Weights of a small transformer language model.
Size: 23 layers, 10 heads of 32, vocabulary 10066, 41M parameters.
Architecture: RMSNorm before and after each block, tied embeddings, capped logits.
Training: a variant of Muon for these matrices, 327M tokens, 4996 steps.
Each number is 128 + 24 x the weight over its row's rms, rounded and kept within 0 to 255. Layers, rows and columns count from 0. Numbers have three digits each. The size before them is the row's rms in percent of the matrix's.

# layer 20 attention output (transposed), 320x320, rms 0.133, rows 300-319, columns 64-127
100:126097103114101132110147100139158128174116143122100129166093140148136121139154104118129136092111112107135151151167149125144157135113152136130158095183184112119110141099158193145152131142108101
119:140157146172129167071179139126129114108168099093139111153128119093195120153127143129124081119109126154124138122139128114134095128175130100141133153107132135159146133155130000148123127090093150
104:084108147158105120150119142116126126147108146134185133178123152139166119117146145136125127150122132153105179125158163088121122127112129151137121130090148153119159142150138107097154130141154143
101:139145086130099101126115095134138142123125112138145121134113183166117158091107114135175137135107157136131132106123140116139107136127152110103101135104120146100106141128068170147098154171134139
106:138103135133109118132109122120138151139115098116149142099075143133156106127140149139124126141107137107124115162120167135083167133086136146083171137150099127125099134154110055130127126142125106
096:177163145127145169145134094128160108099130149095170116159112083103140168158110119099148127149134133121136075141101165141134098134138082152132129138129116112111161151143155169078136147148141115
107:140137141140117106116105087120143157095106152166102153157160162109068104116117156136161123118126120129148126168097108138177156141105156127116144157111144097181088106109122037123131151118122113
098:145151150177092080090136125119157099119161116121136131156132172118112115123132080097119106106060103169132112117095150114118127133148140192091116150096150194158124121128122186124121091117111152
103:129158125120093111154148144105115112133148134130097146096084082140173124111118124120107128108153118176120148147156103151182130157112166121153111145134109118128140103127112105111101103114052141
108:115144135122122151114127152153095093160096087116120118134120131133139160130149085086132102139128125111116094116119146092119156132173184115182132136162136119103121145121125000141120115119141120
104:153082134187106146162148169174155167149132076122115150083152131151089130098101123146161126124111105121122125101097146074154126142134089145142155115129126124162117083164142049142132121126141168
095:129105128121137135073124159106133127144109121125116145129125172118119127135132153129119119134114163112130064133141105153106118129139122133132134102156142123149143134127101230138093144116126063
112:135075126121097109134137091146153145119166131122122091097144139138095125108137100133122104144149084107100123136124125110128151129119159121126130133155124116132148133151137168111094128116092126
103:102120139161145118110154170144127098093136155146126116131090079162160126103095102127121138066148092116134128126132124111148162120127118152149124109117090182132111126144122054116188160121130143
103:122150153119108084112116153153145110118119115143161125108086180120123101131125124078086132125119110143130076111180127136154127130135189117134142120146126088158094190131131164124154113135101124
105:124116111129127119143119118126124132116154122117136105131110124121164113126110137139110124145120143136119133118146144168154112154152144132103091142117097133127113134142145045118142140127146091
107:127130145141121101158131147120145125106102158135128121106128128136137159115118098106130150172110144135153153130119119144123095133091138126122155162148124170136110168083120164122093100160116117
111:147109109132137139168150127105112131100123134115155074107120102117093160100120154183126138120127105128157149121114093094107125144108129125136145116111121100141115126139107000118116140137122148
105:121142155165124148138102147121132135131126145093130135125082120135107107110140167094145144146123121122133159151158147144115115123135137113140139152166150124147118137109113092105113129102089144
102:133146108120164150107152135183157131118103167112132121140134160133130094117074112119150117161118135153078125113168099123142138123106119125134118085112116111124096149153173208131144153142101122
# layer 20 attention value, 320x320, rms 0.104, rows 301-319, columns 64-127
107:149148104115096109105116120141130102122183150100123129143148135149130106104054088097111134125093151100141145172126101152123135115151116168112134157111135111105137074136109073108122162129157110
100:135154174141111138109104136137104121112082107120107140107108132118158131147132080146188121148112102146118086115112140125169097113143131127103131185139165174129133122100102101082117124159109131
099:124068089132119122127131096103120095141125158102123150110143164109137160140143117099116104157102146107087123148161094130101135150114116133113138123127120130128108168146120178137160113096133132
101:120106158150092131144134111151146130126129091112094141149099134127116092138126123196143101118128133139124194120076135150152165131167187162155128152121159140109171106126178089132108152117118143
089:162148140140077177140107126112142186134120148146136149067127147116130159160171113120106184116104109109107157129118182143130144140145132128101095093155129098136133100103094141124126103109140102
106:155134110147111163111119130117145137162151063082105142136110190126151111117113149096146104137131129154153156129112139115107143102125149142127150153135149133109133145124128072115162140165128126
093:136075161091120144144108118088127160057148102132124079108129112128157159112127155104115104101160157128109119125154072152125105129168092080160129098152119078103126144106104142122112161144116120
096:112107106123167076139132146128147089161137138131127150112143125095143109139148139121122163144159138150139133091118147167143162141138138129144155118127115102183104123119105105078164151104138134
104:146136121097128094133114168147111161121169161123100100124117186129133107130114117112156126155136169137163150126121128107091120151123155159118102177098144140161161102132120101123157163130088152
099:149131185107124105128136140143127109143169124121144110165106109157114080151104133114103121124117153156089096126159078155163125161139132150131113143131115135142131111146102087113129137154141167
088:117135083115141156127121084121165114108087146100125119110148115149118134129175127072134146129092107120137110121118153089151077145107139119152148131060090135085100114154146158148121100151114069
105:132156127136090101112115150112146144083146114107146114114109101089097153146150132128076116160136127163123082180124140128160110121153137126117132126138120136137075126138118171170114135103124140
098:100116124152156136144102133094120109159113128082139127135161162185143166148075150125166194161100136110099138114097120083120092085136127142130123112122103157138170109111140089117126130133113149
094:090104111100143208154125120172103128148114142082084135139183127105123160132086158146115199127121121070130138132106126148130128144121104149124119158073100119156143127119139108125176120117074154
098:147160122080102108124147083166137116107117118085112150117141145115080162165088140117149168059125151150110143102100090136098152153126137108172163149134141122166120098123140077121102123115145144
102:139132139155061137115155128101121132131123113190129120122125146175144069144126139112089156116116123132104161154089106133113138145114142133106203093106134116093183147128099104144157116129123162
103:119129114144084073108126105136127109146152088100128126155090125117146147145125130116179196122132123133135138130131149144139142182138152161100159109110136126149150095181118072111139115148158200
092:086101096108127100110124163166149175126138136123107156131145134140128124121119118095125120110159133120155139120141109151154113139169109194137163127087109100103092106138132109113128117128117150
096:133118147120148111107134119132165144137111109201095143155141118181159131080147134185106112048102115115160150119170183169137140176141116100126112122150080125145130133105089144088142138132108148
# layer 20 MLP gate, 1280x320, rms 0.108, rows 0-20, columns 64-127
101:150145148166115189116155114165124124133106135130176121165116145132101075136139102113144152140121092125091181140159138086142126116129107139120116146149108117142147098103121115163128098098090159
097:151115122139115101101077178090134121162097127109160134153153180149090133105162157138088131127092147143143110120127159051168111090146093131133120127103111075136114184167141151112137104136130149
105:103099100144089127113127138148112151187123095108111104135144127100119133135122127134126130141101114131121150165112108168096084095137133131180105119117093159160140152128189136140093132106100130
111:139139168161125141131130160154130115091113128114127149099157108106141139104137113086087101153103058125120143126136138104144133106148101110145167065119095128160145158117095109131100109192131116
100:147152157128096133120105108120113084166105150144130121108176104145133139136115155158123140115163134133113163182141167121102158106145192136100125132103128114155135105151136119143100137147103097
103:134132110111113109122160144159096109141134112138157132138096108108109114148131151108099109109132141104118161135130127092128107086130118125128120144156102145152120106159143158169109132146134127
102:120130154124183131094121136087107123126145152122140112166100137104139146097132127117108131139158112123135159157138106150100097119180156133113136166128137190144164104116089150148131117111154138
108:115119102123120142125139131149155126149158128107147134104074144150115083148136130113146101146124079161145126127148160098116183099166074128118107097148117101107147118125143162115115164128112111
110:151129100111102141157088112145151160101129119158145144122142150118102146166139124152092186171154134112112089156101132117133137127109121094161165156110122136148126119122147149097128145108106133
106:142155143097121137124132114120161138118107123131135137159118135156132148167155153142118124146107106141092102158146116114155162152131110119102143107146105170099153157146151111156068178141161121
104:126163192125101092108125155128156151130190120125146087134143179132157121131181120103182150121153143131084142128122140125158143101138111112149105138135146136149110082086117118148104128157105142
098:156137100149111105145115136153148123137146087073165119107120134125140127124137145128123145102154106140131120086140138104075120145185128130134114163113121118095167093144119127092087151139137128
086:132152132143127111126141091174082136130115140136137146185109126112168126136119077141138153142134096112135139114161120103149133136149131152142094174112117102118172115175134104089123129147135157
103:099160114122089119135112143137163126161124147148111091161108140110088115127130158170138111112113151145104126079151161143128124136122119088106147112136135117120144136117155114138142157165149187
101:139132090139162140142157096143088104103158136112130133118119124154148173116096108141157167112135154123111107148126129125194118114162102112155114140126129152151099117099155160137164152150121090
132:151139095126131184160132086149131142125110161090116116144149174136160140124141114169123153147175134110109144125126128104145170144146149160110105065132107113129146107114116161128117113136133120
096:104131103143150143115114143145132127131159140134146102162142170116101135143089123138168098132134170095118135121093095116104154130101150153143156126126102112147140143112127133101141089144121113
103:091129139081121114124165142152150148112136117131133140175112109079139134130104118160141125128139159122121097126125126112103152126128128116101158142126137115134139150171129146152115127143117125
104:127150150128118139114134112126135124125167137112117137128158119111139102130185134160094149098110116133102103158165117130115085111107078149114158138112131147124174099125153165131127123125172143
109:160139105123135138123149073086131119112103115091119153174141115159135142117140144179120169149152122141067142097152139107123154117169138137120176121086100151105103109151205109124112154122155149
106:088133119134147128112131155106139070115111074139080097109116123117116083151120109127105131144079105147111147147089123144121131105130129153131146097094136116113153124146142148141122148154131151
# layer 20 MLP up, 1280x320, rms 0.113, rows 0-19, columns 64-127
074:161105152164114143124115124150111114101127146113108064145125136137135105136113104144156154117090147092087154131157125136153138132111091180146110143128130130139123159163118117158144101133103089
098:144137089103148149122107144111105133153139134149102174130107126191145149120092132131155082100153121121134068128110131096136107119117150144132097109142129085152096150128135170136131129137143104
102:140122133195166130123104137124119134119162107163139105133114161145099120138133129123128084133154130154103160125142110100112119097118128127135150085145090136077154177156119151106143147081150111
104:124081117117139151165140150176120163130085150144122098142122127110125127086085156128114095123100097160085160139099103179138110110122141127122125111110089169118105116133116138108085131195132173
100:107158126122137122127083115139149143173156078107111145134124161125113159106102114120081077157123178146098119139129145103132120152125104175117177140125110106157123099133133140128119129144118107
108:126121137125119176135179150130101163178160133118134111164124099084125121174118125143109122112119108201076172159081140113115145132152156108138186107128098148064117156142154134181122086130090112
097:144144163083111148120126124160104098147137102149142152144150111105105144139104119145184151121128135154159107134150169139152157126128128134095131115083142140108124099066110112110079140128136124
104:153119136101124134124134192125142086122089167163108119135138102123105149131106171139106139126137130136153112178126108130142104100130166113136125137113131111153115150110094137122137089057160136
107:141138147150124096102150125087121114132123127117154147135074135139125104164124141074113114120116137127088139180135064139126160090193130132133137190115129116108162118094145144135135135134086182
105:101148166126141126101123121109144103128107097096114153084130144118148146159151134142129129113170116131091137167125119104132119131121128148151125113158113154166121111131121133119132131123085153
099:096124119164161157106091115121140140153097123127137135109118124115141141146065148125106113123110107137097114123126119152131161140168101132096118135123124112139126134135130110127120111167123136
099:117135133087125088145140148064141103116121098111132136150145059124093072123110150112163105115112175137091111095099140120104129131102115144118147126124124159145125141122128097122124147154113136
092:111112109096131129073117140131130126143147098135104087130096174150130132093126117093146097108151151100126148098146147110121100135133146100127173136076135139144067124109153146159110145147130114
098:155152113088114119145147124076090162133102148118132108143078122128136092170119080162117125126081163171134131100151135112171131132097111180090170113159145128118103151124128096086104139115108100
099:143129171114185147150088122132175137135091128138155145121122155111124155118129142143152136119101161135122148119103161155122161123122072111155113086147118153124107175135082121123120113125091098
130:084125144107133122142108152119122149103112165113148147141149154170169116154135125152094101125131124102113120125118097133135101127122167100138161166102105106112139169107103104139122149146085136
100:205126109093140105124147148123194133169131134161137149151154143109140148115109108121143155139142148138083118120106145153102130146135137134140108094116102162127122146153134101157156149121096161
104:104113139141165129136167123105129142141196125159060128122150111116085114133174152108102136119124144141155141141132130130144111111177178118121140141120111101124126122107145106141142107134168112
103:162128163140137115107113094088089126121114163142127110102143127116078212095140102116152123151136116184126149138129130096155117139100135134132142085104138144111090106164142197099120080112112111
107:150138083107120117124131091118118073142129146150123113127139161134116142133103095091151138122150152155111141059147128118125086140132112130149124116104118065122122130097145112121100154149143125
# layer 20 MLP down (transposed), 1280x320, rms 0.055, rows 0-19, columns 64-127
121:123078134120172103105087133113117144132115137150145126154094095165138139159154155157118129117103158137139131144122137169149107157126141176096138174153116109167114128158122098122141119130116115
098:154134110131124131110157085111163153103115079132107114173108168162096119099107133149115130128084125164150151112075078133146127134155131119123143158159130121114150113132119079094145154076161133
101:146125151139112139103107137128130135092132113114154111144129118127182195115075167144133166116134151129069130133121123116151100166095136113097102115130143100129155130119114111135146201114140144
104:138116116115076147131094114088067145123115100141131104098143180114099102114149139140138142137128117112122101144136147135122116135128134135134149102156144134113129132086166108111110105072121144
099:107141155138132156109130138185124082109142141143145135122133142135138116107117134116145125146134100126134109124144138130111113120112114127183153135132118128112137096120099143142127156111152124
102:141133141107167144122128134114167141117117119089093130125133127143091125120106113148172109148133095089096115117136101161128107147142137148138129187108126070144133134079139127149129174126109119
095:095110148096108148180143128126108170153123130110164107145086081124126086125129108049157123124094099115087153126119134132152141131132095062132128143128109117143156123140121115133091066111098137
107:122137112102133150126089159087096097118178126160140106101125121131137109136150119048121097125101099110131158103086126101110122125151122123132131135158151137132118181119122104088128121085135123
100:152130077124105137117108150135101139120109104131113159107114142143077109134144139122114106163107098107137143168103102085118138119075140149129111116138140044114142130122111176146135127124146144
106:132132125093137144118140102139140123146140143122118124110100134098142104110145120127110150123117106124136093118110093113086130115064115135139157170121105134105150131100105124109088160092162147
101:142114127139131113121129165091105146132159152126144130105160131107124118144076190126160115128151187120124166133147102120128142170149116093136104152106113119121156123087116132118102122139128078
098:133154121148149145147133105090122137125101146143125161137162128165099122128168096139135130094146126133114152111128110125182152129129128145149131112165104111127147094131146130161193113142135171
092:086132166138127128165128114146136152149151135161165090140140123138156122079129161152134100144131097163139068116193170144070138123127131087104097105143130130100135109160141112141127162140117148
100:101109137117131151091166114137113131081120117112082122131125115097131129114100144112133137150074123142127091070148111135115166119115093118124171114160134173141147148091138152123130091153171145
105:122135137104150162144154130132121100082114140123121094118133163098115144144148087119135151131120162136119128134145136111147121153104113109129134150141133108106123109118165091142133126174126118
101:114114119128151105138130131114125145181136103129167114113110087132105131146061130135140081123106123129150128147099120163120099108123101148140127144124109114094108129136135164126122119147100104
097:163113132136159125132129117110141128168151105172175121126152132140147103154151151096106127179121143132134139137163113141136104163135115139103102132135114115138170114114159145091151121129152133
101:087083175119108137180117138148172122112136114065103116170111138087130121148094114122108137085157132148128125156131149125126157146149117124128134116132147166113080109128116143086130129111114137
102:155034128111142153124163162109158121105086120139190158115156118154091122129159074059148144147149135152143124119126106134134162168113138074128106124143133130139129154124140108137109122112193155
105:137166103134091107103121080086159146122071153145144101130108140157082150142118110116076137160078071126141153120115095121136102126133122127078143155110107146171090128129146113147149166118118113